Each number is 128 + 24 x the weight over its row's rms, rounded and kept within 0 to 255. Layers, rows and columns count from 0. Numbers have three digits each. The size before them is the row's rms in percent of the matrix's.

# down: layer 5 MLP down (transposed), 3072x768, rms 0.03, rows 1927-2055, columns 384-431
# up: layer 5 MLP up, 3072x768, rms 0.0787, rows 1928-2055, columns 384-431
down1927 105:136145099154134129137148147103139095125164151138112104131125141121120114165117123112094096080153126143139127136178100163159140126130123100138125
up1928 099:171122102127146116127138090126167140110092133132123122103150082114117130142176117156096113126133101143110119114126087074114125118109122153125108
down1928 099:075154133152159118148160116101164105138135176097117103126118108128172107106070138125111109119125125118141131129121135099135115081124124088138068
up1929 096:117119104099121092132127132129133156096129136102076132117143172147142177121149099122090118105145124129071100094159125143137129108117146099126102
down1929 093:131129141154136151144134114154142152154117140117137087102161149107123096094119088135114114110111112182124132141114119119107107121128165131127107
up1930 102:137148194136150131177107146074154128155074112134138153135160138125121126135124165151122099143141066114133170125160117173102086124162130159102110
down1930 103:108126147096108145113104149110110112156088132099170145144140148135147129104139121119147152117120099121108128100095144138113132118116161164077144
up1931 094:154107124153142137110140146131160136117093119114127142132126129089138119100168106135115112105065166130064124123149122140171107121117123129111126
down1931 091:122110172121130143114135162111139180191141114105170134132105119164149102135101184138136141068091112124190124112099122134162142089149126102142125
up1932 097:160128114146105139128149151116122128134120115118166091164088123139131137113179138136082122120071122139085100112147113123111101107118113131147136
down1932 098:124131123171139143147133102169104149141122125108168166159139145160121103128117118125096103129112106109134153147130156144107146135134110127127114
up1933 090:100128144080130093105134124168150108142122124140132120079106162120110130123116133150148134161162088121119099139143153104124171115113111129124150
down1933 090:151129124111162167145138109135176110142117136133135153134074104119178118180163108123140171128103076101101152122117167142125118114141135149148130
up1934 097:124139077166126104107104104108139090143111107130159102137178129139116138111100131130146121160126121139083156187124157093085119121109129084137085
down1934 102:127091111160140124130140153113151153174144168100166104137137135063146108125115163124130110136112133150117090194137164116150131158141098177131172
up1935 104:120111164113149112105144120124143082108113152095143154135131117109141084150127144118134114113130150116140110147105152132090130173125094133108121
down1935 103:110081125125087138134150143082154136134173100137141109133088122108103097108140124103103086115129149120101180119116081109125143130142110122111148
up1936 093:148107110130156104064147118125107135121128142138115148145124138174155154143127126150126113143136138143100109119099139176138160133115117130165124
down1936 093:119115104133117126138111119128155135135152142088156155155126111101143114133105074127167160129146090109131110163118100117168116123161145117174128
up1937 095:129115138087105120146126148130177097118116144114113117110149120139106136139121147148101156150179138158098142107111166144153114122131164167132153
down1937 096:154147165143124127171138105126083091087153116148137170100136169075117149097129107115143133125118132112151165139145115119141121122138121109112153
up1938 102:144087166076131119170102121120129133112120136125182161151136125116168135117123087152159171138162134125112102148166113118091159078127145135087121
down1938 102:128124121134139153133166129098104102142169133159141107100092150105167124134150130148158101140093154154138154112076085095105134136122108128140149
up1939 102:114123149141069081132154098180124138137102088134078174125131163115138088122124117150150089144121118114158125135172122138130119147118095145122078
down1939 104:139108128138117102119115109106086155111124122134125141167108132161108119098107164154141151125119112110104112137116100113115131093129123139159131
up1940 100:135108128103168124147153092123147127156102111140117161164133124114106170166096172118104140129105155111148105124106103075123131108099125084082130
down1940 098:081145127171102144140188159124147150135165100063168128095117128096143156125170129148077113126129120176121114161131108129139141137140089110167157
up1941 094:130146117148087056136136160157064114142154136134119083135090153142144138125141143098138101104157125119149150133101122164137131141142141145164123
down1941 091:132165143110110085111174138124125180113132126102124117132101137108121214126178116134139174163152102099100132111123150148117178135136168167149091
up1942 099:102118130120126114144131118157124151168163106127127128100140119151123142184141102136139123071110107131118142106216127140173134136124126111133135
down1942 097:097144124122135145164141122150166113165129107112147163150117153144077129145101118154092143190115106131121137083077079140119164148132128126172103
up1943 099:146154120144116157131094158098082161078149124151125121136154169100171097165160139112139114135109186152151147121121103107115131113149156133110116
down1943 098:146132183148129120156159111111127147131106128132147124150132117150176169151141112107160123132148115130117085114114099111162157120143103141123154
up1944 097:143103137123162106134101172119085099137076200102137134137101150180146176142120168108162140087144137145089159146131173131120127105114127077106159
down1944 099:109093103173131163132134149121129118128137130184129073112164113081146128152154136122123084111120083088148136127176079135132124127133129132091146
up1945 091:123088123141105155110160108126138145154114163135126085130128116143166127098122152143091106135107077150111111130125153117102131200130123110166147
down1945 090:122168118149133170129125130135147140132142143174112111126118156159081136171135131113098139152135135122069109146132134116170159118104155137156139
up1946 097:123164121122133134129082134144142110166161130124104121118107154105137123125142234093099116121151104112162129103112092145161126099133085120128157
down1946 100:150086114122113095120133173118136113146107114141135160125135105100132132116131097133100123169142189171085126107143114091160165123140148119135091
up1947 109:152140131152118095162100157135151132122137181137143115137117129148187093123122140150146133118161136088135149145137123143141130171109157153121133
down1947 111:142153175092141133126138122128111167161130126126176131148061096157158109096155125167134123102123108115078171125181129126110159150130179146191060
up1948 094:148194126067110133164123122124139164120120120071104101161150141122127124143068126113107180128134130140128143140133097120171146166107150134111150
down1948 099:139125098176108110089135139110095133134128120130120089152143154121158150162096086081086168152122151141109166099132167162133145179126171116160120
up1949 102:105142171095114073156148168132153191095102173126118123120078094113112116104135105094136140118074147162148092109112097158132137119145091105098143
down1949 104:146132082109120124170115170147149186104131132137071141174113167090193136137152168126117150141110113121130134147150113172145113130154071159111174
up1950 094:108143158146132148123101145154134100135172070155117125129125157109131172161128122135118105164123109085076090152087156134080110169135107101108138
down1950 096:115119143128135142126161121142154127086130151105135134195100127120152142129161135106140128129122140151087170103131100122131130117135110142146094
up1951 099:112133077146172099155169096170128133122141143110160072137104146152185150133138160173128144151150133150121114113129106147112041121097133105113099
down1951 096:127109130109091158092141145171124122153142118133114123124104164132028124158089129108122105149136100103126169163096149121125122129127147120134136
up1952 092:134185141143097131146143096112128117137120124100130148118152086233111136149115121124166148104150141154104121116135138121115104140105128091118131
down1952 089:157160142124129093108119118187153111115119134130099134136105166151152139098146118178121149137118119126111097172125100123165128109160105156109098
up1953 100:077144103153126101110177114166168137093124095164129100176142132120116114115142147175117103157069120096103124089134145124130111095132115109115130
down1953 099:135133145137102110111112116116162136144102122172144207137126102139127100152163148105124158123158130134098107130118103138146119162070163177104091
up1954 104:125111077105170099108127106129084129070119184123160164138174156121140155152153132130157102140184128112148125137138165136120121123105162125094108
down1954 099:117108130145120181080097134141123109146129138152133099123126097163121124135096143123102108104104174107129126143142193137134139122189132131082094
up1955 083:114128118096125131133124101177164105167152151102139148111116106143099156085108168104086120132138148100107131134107125141158096143126135091116108
down1955 092:157138108133116084110101109140146173122113114092113115140133149128151151136161124103160150110140116114098158108136135144091094095106152172123143
up1956 103:102137095129123113130132142134119119137180157148121141118165098097134152180120145143146088101146111116118139165163099068084111167156103112139130
down1956 104:099122133146113129141050113124126134149109160132131094176172110115124149110126109125147132142136122135101165146099179140141094110111173136163118
up1957 105:117165123132123167148165132106102125148169071124102101140121152122100149147157148147101142160147130178107143114152135163112098119155093126122118
down1957 105:169151116145167146139128093117124117124130103121126127119143107109164134141118116192169110091120107130158097145121117160112121120107164149172092
up1958 088:105079106131103123124115139183145098110113131105139121132115157125135152123144138122133137148159120153090127156125091140148122097145095156116165
down1958 083:137127170123109141124165140130096104142119120116118087116143136145122135114116134135087130138110108118098117125138140126144129118085153088108137
up1959 104:119159135158122147180111092170134140098161147137127142156130108171155147163140143151123121077134108131135139148113108189139119144165172148118154
down1959 106:116128156150072162155143129137150115133157145151144102119138104138137128128135094116122150138104154114182125153099166115105082122148123146120160
up1960 095:106141156116127115108118101172133095167070156138150140119145122115148145124121107109118138137157116162139148101096112111166136120076106105179120
down1960 096:162161163111101137149138129130117134154211128114166131115131161109145137109133126130174139125125128108110131163130154119120145137183100126109102
up1961 102:140104126114122129139094116149127184136110123136125118132119124081128113094121154128105161166117125179137114117123102144149148135094112174147100
down1961 103:145104134171138155136180099125141085128160107132104122100120126140123104119177096129069151162104159140095098094122096105133130115125159147119117
up1962 095:117173109120143171085088183130099154133139141087089129132132144177113152152139147136130142112133115142126077119085123153132102122179098094137098
down1962 096:173110121117106135140140118130159121116142096135136133136117069124120125152168124186167143136119109126131125121119135149147178115130148139117169
up1963 099:141122132151150138102090089142125140117181121128152135126159112103110140195169124164132126117101092137113116122101147111096089144168141113141143
down1963 101:111107155108065118113147168088111182141133143162148111143079105146130151082116132124113114167136142122140150135163124115141112152137091144134092
up1964 098:119155179112148157108126105135157149095096119077150095118126121105125137140146118077145116092157160123154120160142108130113147167053121137133121
down1964 104:128127107173129127094146135126134097123105141099159126156095089127152158067058121140140159149117100108147117145126103129119132120129138133103122
up1965 099:136145122087130113109167155117118134122066126160136143111154140149074129120112099117127111127120089166172123136108170127118124143127164130168075
down1965 100:198115105122137158137127126120094147129110132139142123111092112137138120118166132090143135132137121085129114119154097180170122132147100168128133
up1966 091:162106150144171148077152138142159115134156072101160100157137140147123092135166115134158129125130132173082129072154119155130153109131129115154102
down1966 094:103104112058083175108138108124121142153104097070150130197132109124100092104125123149121123098158139139118149132093118074115114098122102077136162
up1967 105:149131141092152094132145124127135141102147114128100131131148120120122138126086118157131131113126111132105149167123141149105140155163115085110071
down1967 108:122132099144121160095175139114165146125115117130194119138111168105126150144137117149091154138119111118151137118092130136115141109088140104131146
up1968 096:106165098103151151073105106150139130184078144126133068140148143132141129160152121138130119109076120112173158131139158087145132103112117140159154
down1968 085:109109122145126107121147125122121118093124145117116120109124103109129094136163176173107107133132116148185156199117139150139133141128154127115133
up1969 105:143077075125135165129177170144140145110134071119148135147103190130155109120093098140130134134131110109163102140123145129163133131127095112105127
down1969 108:105160139165165134128142087134115142166141099116129133113098131125121107152089166124156157161076101132130096104099151111152161154121154134120162
up1970 106:126144127124131116154081165088113123136127114146071126126156123136162134173122096152143145118094177138098115165140171134111123090153115116092120
down1970 106:114153121147120149132105099132100128143136162172125114142090134098114136189119177120143119137122162094156152109148164127128136122163112143133144
up1971 105:098134169097136131130116137140163145125159107166118120110164109145113185148103119125087080134130123136158086139114108142078116122121154162128121
down1971 102:162110067131081149127129071124145118146141160113154109143073083136149109125120122092109142119127105120125130135114112105130149139107138130106107
up1972 105:154137129113126118147106157121116145102095139107092100154096105122115079105132125122108116138120088129131121188153118112094152120123111153142062
down1972 109:104147137168103130140127140186118108123139107097134125147139102096157176115155130116124110118114134151132095146133123132119148128142116117163137
up1973 099:124139118148129115129166110124103129142169097121124148083177163161136136136098170119096155116141115139142146116126130113138142176128153104123170
down1973 104:134068144119083149117086153127096143131122113109114117129138099149148140141111121081127131099124101174135134081097145141118133141129108121137100
up1974 090:124159142109121125142123144139132108116150126120112108119115149084139138130165110166068112118165158131143140102110149134122123166196109126103117
down1974 085:105128156175143105130118127109137110164151126139109130133126122139137093094135155143147170125138138124111135116164102102107103111118111136109129
up1975 098:108090114160111112100139156107137131100176149133112121159113168074111163108173133119109113147114171113131104126111117111088120089144158114113149
down1975 098:104122129127184141127183132134093139108159109127145163133143146102131098121180114097090107112160132115154158085132134141135160080114117144111112
up1976 103:119176107131105120118126132120092127081092131139132086084102150145107133101157109124102130100110135142171163153108128082150143114123107145106110
down1976 104:109117151131134118160145119113143144193154127111106121145133122073155094145124102150096154187150103138140148176188138101099122142149173109149139
up1977 101:122121130115128149105114113103156101139145153118124107115108147121100149116149107136120129095094122143139114128152153134119074130115123105133140
down1977 098:128151110115100151133119157138135126155112115109124106119123124159136145129123163108146119090156140123099096136078125111140114139102129123104158
up1978 098:111180114095113118109140078160106102121164098141113082111154120113128097111129116090129091133134131140085158129166152161117124130151152106119093
down1978 099:130136120085146076138113089114190112065077112145142160083148157154114146122133162139127135153113065130172095134107148130119123163127114145133156
up1979 105:117116141145156088146152078150113142128147150084098140150114133144151137132150111116119134129155121113145088075157117121177132129134113118134110
down1979 093:127129161098131144102099117134136080129137127120136165115144140143141090123125156120105102128112157094139085176134120162136154161155152151111138
up1980 101:122104139108142106138138136099130109102111132138112156119147125108138132162165155105121155120152121125094133101092115148098130129157144097147100
down1980 103:144136091130113155123113157130124117170131116133163126116105096099130129128134129107166123142106152162153185137099117163116099146126136067178161
up1981 098:137137101174145145132127092110142115174146110149129117164109176116125147116113121129110126110102150150164096178089127134111104115079105146158131
down1981 097:147100147128152123167094124104090104176101154105127151099138125108105091129114118125136138115118123134148118094112141150173125133166128113139132
up1982 096:100148154138108102127149120140116134149125080110163110098097121103106128139117131135141126108149106141104134140131123115138115163156175133155120
down1982 085:151095138107114107118135136123135109098109170124149119120086148122146108128130111101152093126129131160122122128134159138124115155140094179113119
up1983 099:124129192135154129094116127220120139106136155126136112112165137104108134126143088120155131169134171115146120121103165138119143125102152096156129
down1983 101:151093103130116148143140121147148112161137130167119135144110117169155103136135131148104102084127143133162127148141108129133090156123091136137142
up1984 099:137112165128119130140140133091169100164049094142156121132136174129175109119180113105138175120159134124100129110108093162133135145076157109126109
down1984 099:107193099131110102106154127118128106125095103119140109175142159111120141101162096150168177162105128139143139116149140135130122146142142135105119
up1985 101:098127124103101152149149124118102124140117124115133141121103117120157177107155106107150136099115102126095116126136138128126151117107132156119136
down1985 098:130144112139162103121131112138103129135127096129103107107131103137109119118132149123083107132133157108122129132135100105103175131161119128159125
up1986 098:134130128090158138094159116133114139129149115114091135096139155108147108106131149137118141137133097109143105112088166126116158110127086089156132
down1986 102:109105113128146113136108129163112131128095114150130097149108142113166124130169068087151146103111122128148138067130155110096120095096161177115118
up1987 096:124130161112167137104159119141124119154078074167158127111164133135139143098137125153060121132119143127101162135143098153155122139116140090086110
down1987 099:109091118123110092123130115110139144147121046103157105152102110114169121135132072107136099114112097149156161129123137149143190133108117119138158
up1988 103:154131115124150122142122098112129136149105143180123134103115133155147119118150110118138147127133136157114144111104143126139123124141124099114116
down1988 105:161144133121123131108163135174097120115125095152162136145091122078101118092136136110107101121101076139152126133105089096129080143156134129143151
up1989 097:118126091110123130146152145187170111099113114128148160099190104120140162135107136147099154102110149139126109139142097118133146169126160087101194
down1989 096:133119143151157174102094104138147141113171132085147106127147176130125121110142149124091107134127158149116137133128134164080099133098146086172122
up1990 100:082189087162118115147101148117117100172111104087121128166178086156117133118132115120101123159131111165171090122106133129117107121123079159143130
down1990 096:164156163134128115142103135126159146151154126135148154151130108133116127123140133132139145083129063098127105154144116140103078111155127107124106
up1991 092:124085189103158093078156102090131084092132099151117121094097172138122152118087130110111162125112138100134153111157087132137150115139129166099102
down1991 088:112138092089126130146102086143127121109119119136167117102111081135100138138106145151131111107110118117146144126145134103135099092128127111128162
up1992 103:125195170103129139116159166133099128118083114134099085102103138100084132103131160125110103136162122164082146103135151123125130111119143142146154
down1992 105:140102181160164167157108112092106140103100148170156148118152134164115122131164124132140117105112112156131097141096159146121138115142122121104103
up1993 108:135145125153106143123095179111088075146111124190153148126153130101138151102124126118127088140116159133056133135168152140147121100105126113122085
down1993 114:147107079118135156152132123160117121104139152149142159187118131125127092109096171116109127092121133114130107137133107161104154115110126129129127
up1994 100:136158145171116104128096148152128136144110121127140106098089109127171133173112157125123149154091149154140107144137153129141104106063079091117123
down1994 103:158113122113165101085142119152130100132174121131135126127149139146106145101125135164142127159141104145112123153062116157159158103141111117119140
up1995 092:132153136118132133131096143103136115122117137169115154147120144142164142169092102150147090108120104111100134101121128097107094113133109156127121
down1995 088:133120154112144130081115165185153146150136113114111180122123106158113169098113133134144154138115102115121142081147120126103164131122136141129125
up1996 110:114134138111090121134134114151150159144128139163153158089150139147124131082127059145148116123091140144134150127145165105104154140136117142128104
down1996 111:132117168117115129143081126121138109105088134161168116101081124158107128129108126129125138101154135136137116147135118118079096126138107145089136
up1997 093:167132141101127104150153122130109094077135130072162110121081105191076131139086146113123144130101113111120114168139156080129153143119124184117117
down1997 093:135123132102115153119154124142097151099114110133156123086117093093132115062118122130124062148134096122140123131112142113142097110133121094157124
up1998 094:125158105128165125114154121103143104112149115139104129106113121155111072142065127126119172099136158106124124153120126114085124119136127102125183
down1998 092:156157149113098110139152127114131117109104107139140147155098133152132145122126125152132107144143119108165108102146156152085147119176160152104139
up1999 085:108128135118149094114134116116120135134137115146111093115132136110106145138117146127160157116113122113117152125133112100141136135128137129131119
down1999 088:138117131129126131167104138116127128125121090126088097158128131127152166181136156055158149128132113108124135103144109139105132082147134109150117
up2000 091:131104123125118094072132149143162104114107106096138145116157135154129110125124146120125092147107162128109171134136147159101099106148169118150123
down2000 101:118122150136124110112144127129115161086099106100064143167129141101135137105080131124141116142133131075093138121118138161094118130108140120162144
up2001 092:145187151107092140112142168116107156133115115135135135138147119124162131157134132177105152131175088094124170132133130143085154085078122135113105
down2001 097:106156095126167136133143130130104103150131139073072128135113115109124120091149160119106151128100109157113108143118115088106148130144131115148154
up2002 097:129148124134114116140121154165088105112149125093121099115141136102181133131145134116120120102121184081118130151109148180121110091159117139116107
down2002 102:114213138093098092143112122093142120168145121124103149128103119145121136123141055109119104122137146123132101150126125100124139144110137102120116
up2003 099:104101143115134144142134194123127112092116132097130134138144156123172131089131155134120124091132126090129165123115133154132139136127120148110125
down2003 105:163099082179123151124120127157122114095105087183132172160128169114112117080139137135168137126125151095129112124122151115128148103102119168128124
up2004 099:130119096114089147136111134098135129122140129140121147141163211147151137112119099094094110130166172160127116132133108131099096160083158094148138
down2004 100:145081115121091131141127094139127141142106139166138109178106113107138160087157147129103177125136082126124172142119152099118148125140117139155093
up2005 108:135123098194111131099114116112127129178106096090128093117128142148151123139081121150089133137087139131146127127159106147118156073159121190110123
down2005 107:166111161121098124087140114110143131141154133126121140115133117110128139157155155086149062147110142145153124108142138102129130086128135153054137
up2006 100:102121124106119107138122099173109134122116157108119135133154096156132099116132143126098107154119144133133150107139152123116150173177130098123130
down2006 083:130135109118145148130124148152143151096144183114106185120126091131172124154112131134121102134115149131141122111132098131150102150120183120127123
up2007 101:107131097123141139148162152114093104130102130104142108108145115177137104159128156161107166113141123134104147137114091071156129145158122101119161
down2007 098:096110106135113130142131144124076150097091112146146150128127101160163123128121128114208145158132149124116128095066138103116142108134101102128123
up2008 101:124124098181110140141072165132098137162129096146090112106157170133137142121118103151155125125132128106111185136109140143147158142105095126153158
down2008 103:143159141139133119072131108155142154136110144116176103140125118116118129141138130180140155136136074127135127131153115157157107161063099135122133
up2009 104:118136110142106147156117090114150154139138151108076102132118101118157135156129113124104135106116149105169109135082151153132130136147125109070132
down2009 105:148135150113137120137120116140116120107116099127107115164114147101176105123143118135158167194130145123168117151174174170139125125113136142163145
up2010 103:096143082125134161144143089133123083158131124114139109124102150154139138129120137081164118137082136159087090169141129119115146145126126136111146
down2010 099:145138102120172141154110120122121145140114155148120133120131142183112124125146176100110138109137106120176133115104138115153118124095093116144084
up2011 089:128117103082146121121160098133126135122136092103164149105134091142124147122091115100096116073147165151140130186111123103121116168124141118108077
down2011 084:156116107106140096112101151141143131115091132176086104145109120130116155124155087146142142136136145098119107058135132144115158125093138143162149
up2012 097:152126133148147119139139124154107124109115130140126167131172120114131116113138116138142106104114145100128127138114091121132153135136152144108131
down2012 098:131140125132115116170138098158095122089155136156156160125096139134122124149130133169119112132126111180101112128141149105129106112112139137139111
up2013 096:134162097074148146122128113144110152143125157083192096136123154156125116142171111122080105123071161146077131111132106117142150132139187157118081
down2013 093:157138153129119130124103138114121148163148126114121131137147132153130168173133148162135192122130112095152145153112094123128115134132106141124093
up2014 093:104141166059139148098081131133106136177135100127085132107166126130147106182106147162146198125113154124118136111110144110135146134119109154135135
down2014 098:129114114155131139114098146154144139145141143130147121156176138121125156061139086146124104121113121079160106127134118180139104133145117129119126
up2015 099:120094145098110102088108114159096110132109120124100136130110203069123162141137142098165121121145150086090125140146124109088139108136151128129134
down2015 100:178140138128153110123115159125109146115070118117147127130131139146087095128110158158135135124100158157155131141096141120108147120157120176136123
up2016 098:124116124120108179130148086125103147130134098159115141133139189140197112113128123068095103103121165092149142157094177153119131159120149117126184
down2016 088:147134145130154118148135144090121118120126145107153109145117085112104162194115171183109132107104151155111098124154139113130145147126132123130133
up2017 103:115126105089137102121153156136108136110108130107122105134127101109136098142121181193151162142164152086138140135117156064147113153096086115115142
down2017 102:135140110101092141097135110133112122119123152140143143148130143141112139082112129111094066122135129154115160128144164164133169124123172130179119
up2018 104:095123118106136131090167102140104114164132107105116161106159134142145174102097143141145113155123108123128104122123182096155150166091094168130205
down2018 104:165157131127148143119132126154114139132092133129128125150091160100107094086112159089094120096142129159149108111170135148112131157129107162156112
up2019 101:123161134124154130144115137135124097153157124116124152133083179099109106140112108092110102138102186126145139150160141138145150141118145090107141
down2019 096:108124085153125155129085103159129143129140142069162095164102143121130144143123150172087113135082123129130097161184139089097100177059136113136155
up2020 105:116110178158099131117128121140118136163152103117122147175170151149098153137121154140133128097113147138130128153177124109108135117149147158103139
down2020 102:136179134094128156128124130166120124098152133147103115194139124143107112134088122124134137147131088165137137094138174103163125112098123129099103
up2021 095:115117117162094153128117195132160122132162141090145085106140108156128104101153142105113099114152148113145193114169111131103115167088132122111121
down2021 090:138113137122147111098115103116126139138103135113084163145135108117096161155101106128091140098131097116168130117107159146145119113110122121109138
up2022 100:125148132121130098084101117143115152117128093137169124069130103136122169119142122108141142139122119115131134160068111194166115138171119099122110
down2022 107:126130113118148111165124092156102130117072126151095172160127162101079098137132133113095120142098155117151115146132142157101110122141099139145170
up2023 096:138091151100096113112144135153127148161142089120107120095120137148131140119116123098133103068109116131096119161124110106105156178106103125090148
down2023 092:164159135112144115108138122097116131131169115155126099136109135157135161121120131123142156176093159085141132143145105072152117086099117119131138
up2024 106:132139153120176123131125138124120111167147160144129156155124146099148117146121125133122179146139110120096130169181128092178116137123127075180131
down2024 107:151165116146166132125097105148160144111145114128168166169161166133117135170133117127143143111153170111096123109143163126169096129142092124104159
up2025 111:147116171140123135122105110085128102150071126156165117161176095126155107125119124153119100122116146138091111131132111132149109181144178133097149
down2025 118:121078106165139152129108112121110116130117103159141153121104130117116117112089141174123106143081120117124122124132154168133104106142118138121124
up2026 111:106115109133138160110118126154074175136119149141110133108146175120078167126151151112127164131201118151131136157144173076143120137135125121171142
down2026 110:135160120139109135120087122121133146094110140103111090133148131139139111104140105133072107132143094154187128166089082132107171102129130173150174
up2027 104:091144108129149091118092127137102158142116128107128120105120130162117120189098123107130117177095104097160189126135120173127136133114166150134093
down2027 103:161128117107171162126134106118117146105161132142130129151125143158088176123117147141108135155125162142127125169180118137145185171125155117118142
up2028 100:179128084172116176151120139148118106144122109120154143105068121113085140103146125133126132121101108133148117144114141164127169168126130145122119
down2028 098:149130122134111123133121101109111134139111163076096110143141149179081116155115120164124123141095145144113094140195139158121113080156147103119145
up2029 099:103137120133122193124111115128127164130111113126137096156155147163098067144088129106067114135165129162106116111133108158124116100148125150142151
down2029 089:130103084162140149085141111090169154116138154128090174080129164145113144136116169128126119089109148150113101096081131131132123102107138164112104
up2030 097:136105173128101145129146125127130130149134120118125108150108055156113138126086152074101132157167120117122135123116086076157100109143099118083134
down2030 098:134149106118133115172127114145132174091122127157153169088092128121084127139121066123093130176085123119099129128115195161092124096123116104111114
up2031 098:141156120156087165137133076134124144099130143129162133083130144150145135148181141128138082161149145111110127114121083144117126082109140134173129
down2031 099:136124127123115117084119203071144091179123167109137084109164094125155137122103112148116106102082127138150127110141159145138146157100131162131142
up2032 099:122167102162120123100171133133110123093123115159127094116121104132100176120132108139132105117176131108145143141155134131137119118121115125139136
down2032 102:147145101112167121097075136095199173135123145139091124079098111119115127157114120112099129152115133088127151091135144149123126155146135128126156
up2033 099:114159141122101082115119107087112132191126136077138132142131144116113149136134094136130147122131118148182137161131086106112106139138142096162151
down2033 096:145119142152145132147140154110092138113126171146162135148135153126158113097121171161087110122148140139102193132150128103100115095121089111129142
up2034 099:123110100158143150130061115151120099186141111154131145083118101078121139150113105152110168105121110116115116117134155127132156143117129129099136
down2034 099:134132122148131131146142109157167170159106131143152173141158119090095146156114130138157138133173123110085146176126123178132109135123128132135168
up2035 101:135143158131138176179124106119097191109143138145158112075118142154108155127107142074137141103138122147129160120161129109114144140132124142101105
down2035 100:154127101141128102152106136164182107131134135127104087130110124125121139075155105169054108154140153143111146118136128135139108120128110135109163
up2036 096:166159156154137133139137113152095129086145176140101159144160120123153099116130134149078120122103136108145159078119105167107155128143155176105139
down2036 098:170142137170093158104125094119132135110094133173102123137109143075118163131141100119095109117126140157120171139117095094110100141085130101165114
up2037 108:169135129129077159131122171097098139149116145132130134152124136165123118127142132147132154145089116104096185138099137149140130106164161052108122
down2037 113:080161138092124181176118146114152092149157082091115104148138089133136162094152178135119203173108080120134091144125149123125164102091085089107136
up2038 093:162122172118137178121116140110143132116127127109142143114156131128125131123129125115148144168113129125142172107119134109124106143120129148132152
down2038 095:124125085135117131120150119177163100146124146128070165177128097126140147121105133161161113133116135134145110119132135144187188134131146122128141
up2039 091:160133123117133097119114134133130121107142152141150117131113090140136124111192115102147123116134146102142123138138122116118112103089139079135162
down2039 101:130120104152164134141153112142105142123126137116125106100100092122101100128116094100130154139112124146112156126149146105171117116147071173169117
up2040 101:136138097157095108142140167144150108102152093119124118100138114135137125131115142103154103157129121138151162120123136138125108148157121126091114
down2040 104:105132146128146143130152158123126152130150147164108145152130164141143133125146103110114137134135128137106130108149150122107151138108127137151146
up2041 104:086112092134150154128128155160125132127167154129146121111106114154138176174105113183067128114122164124140113160152114144154104130126130145157161
down2041 103:143133120164141106099080104109109096145120133126138122124132127131168129147141146125167104137146180126156111170110128151149173132130127128151107
up2042 100:117146079126114125134141143196101125144076085119154119130109121141132117135113131135090124128155141154116151189154090135144130129138167051105160
down2042 084:103182116100111177123100119125149086105138162136139090137078137125128108093132164177094142139163190119131126140143113116159137180139145105153091
up2043 096:134126147094120152117117121116134097096152143071181121152161105130147152139182145154112135135094065132163112132155141076154166152086120141136114
down2043 094:115125094131142098144137132123165136137129111155092099074152084120158149146124092094154103130146107127102099088130147172118105164145131120104090
up2044 099:130134130112182125149138168109121134119122112150121155127128138122118134114110104167128135113129105153157121108128094133106115136147147117163101
down2044 090:103164139084134177127149106118135099104153146110093117148145160142116115140118144122146095171152157118116124163101099123158172157089135140119084
up2045 096:136132117100126086117155157170079118144129129117132124094131124111125120141142113108125129080119106105095134125095144139139107124104147126167079
down2045 098:140229121152117080137115140114122141110123140184125148124217140162164142149099130116069138176150142110117121126136123153100137119106070075136117
up2046 105:142138095114171107158109125110107094204155091143109106103100135139116159127125156122122166119134130136151129116158110138122159163146118123155153
down2046 102:132122127167104168150175113143129117072171074162130157110147117143138121116120105124110154139186147163167144095093143115100177123122121147115118
up2047 106:100177102166125128149157141101141138125111129149127111066133120117156128086141129120125109117163158139117153119143140120120093093149124163128142
down2047 108:118080144177102090099124118145120151135146111117132130129138120086074118149094087110128138081098117133135112119174103122112128122168152133121125
up2048 099:117088136031087153092134125167103165159126103107115150153158164150164140128127130144118101085096162148143115126104132148118092127137141129153095
down2048 101:155138140078115096140151126127108104159114156113121112121091115143145118184108142109138115154089158149085127109106138146154115127131104119142101
up2049 103:130126129109134118074106110116149132123098152147125164104123130133139134128106123140129147153118091131086169119166121120133119122110145153122118
down2049 103:170099114118123121137147173148145130128140098092149122137155131152108096140129100143136126151123138100137054126110164128121118122095123123135114
up2050 101:131141124145127086089110135139113131116116152113106125137161100191118169110144100127111086132173124091164107136106138145144066103146147103112136
down2050 092:132129128118180091109124106065181029130127124105129100167133157165142132141158174104129173140110164167125157133122201152129107141101131122127117
up2051 103:114112182160139116129107140122104178137130152128154129158164129140120128117128102149146175151047127152108074186142153139131154157137111145154121
down2051 105:151117119114130139115099159150170084136126118152143101161134144155090106155189139091121154126129106099122147120131111195168133112117152071113119
up2052 107:075145098071184161211120119144122074076130133128106094095142083159165138119113124126117177112089139089139138107141160139126114143104115133114172
down2052 107:115130146113215132127117143131163143121149098135086143137158102170106124119131134123129104142140141137132088105102122122133128161131133110141150
up2053 097:103143143100137096151092153158164118163137129098154110120145114115125100165128161091095102157141127086131177134128138131120116134096117112050124
down2053 096:099161118079146098131118152111113109152104116142165161121093100166144157112128140098128097153130177110164104135117151099121154137099092138150107
up2054 088:142156161123139126121124148111147084148142112114120138092154041149115145145105165107092124120169158099129127115108111133088101154120155105130102
down2054 094:148157131130136137173142114124139166150144094109111091152158171132140129105122079131129137134152151152114104148150091137117157164133136105127116
up2055 089:112101142130150138125132092165120140136129122096106086139149143098153131082131123154129129127106150128087128104111117142104181151108104092126102
down2055 081:107137086143100143158171139158136103124144128103127153117104145134140125137127136092096078120131117127147157129128082105135145121163123105130103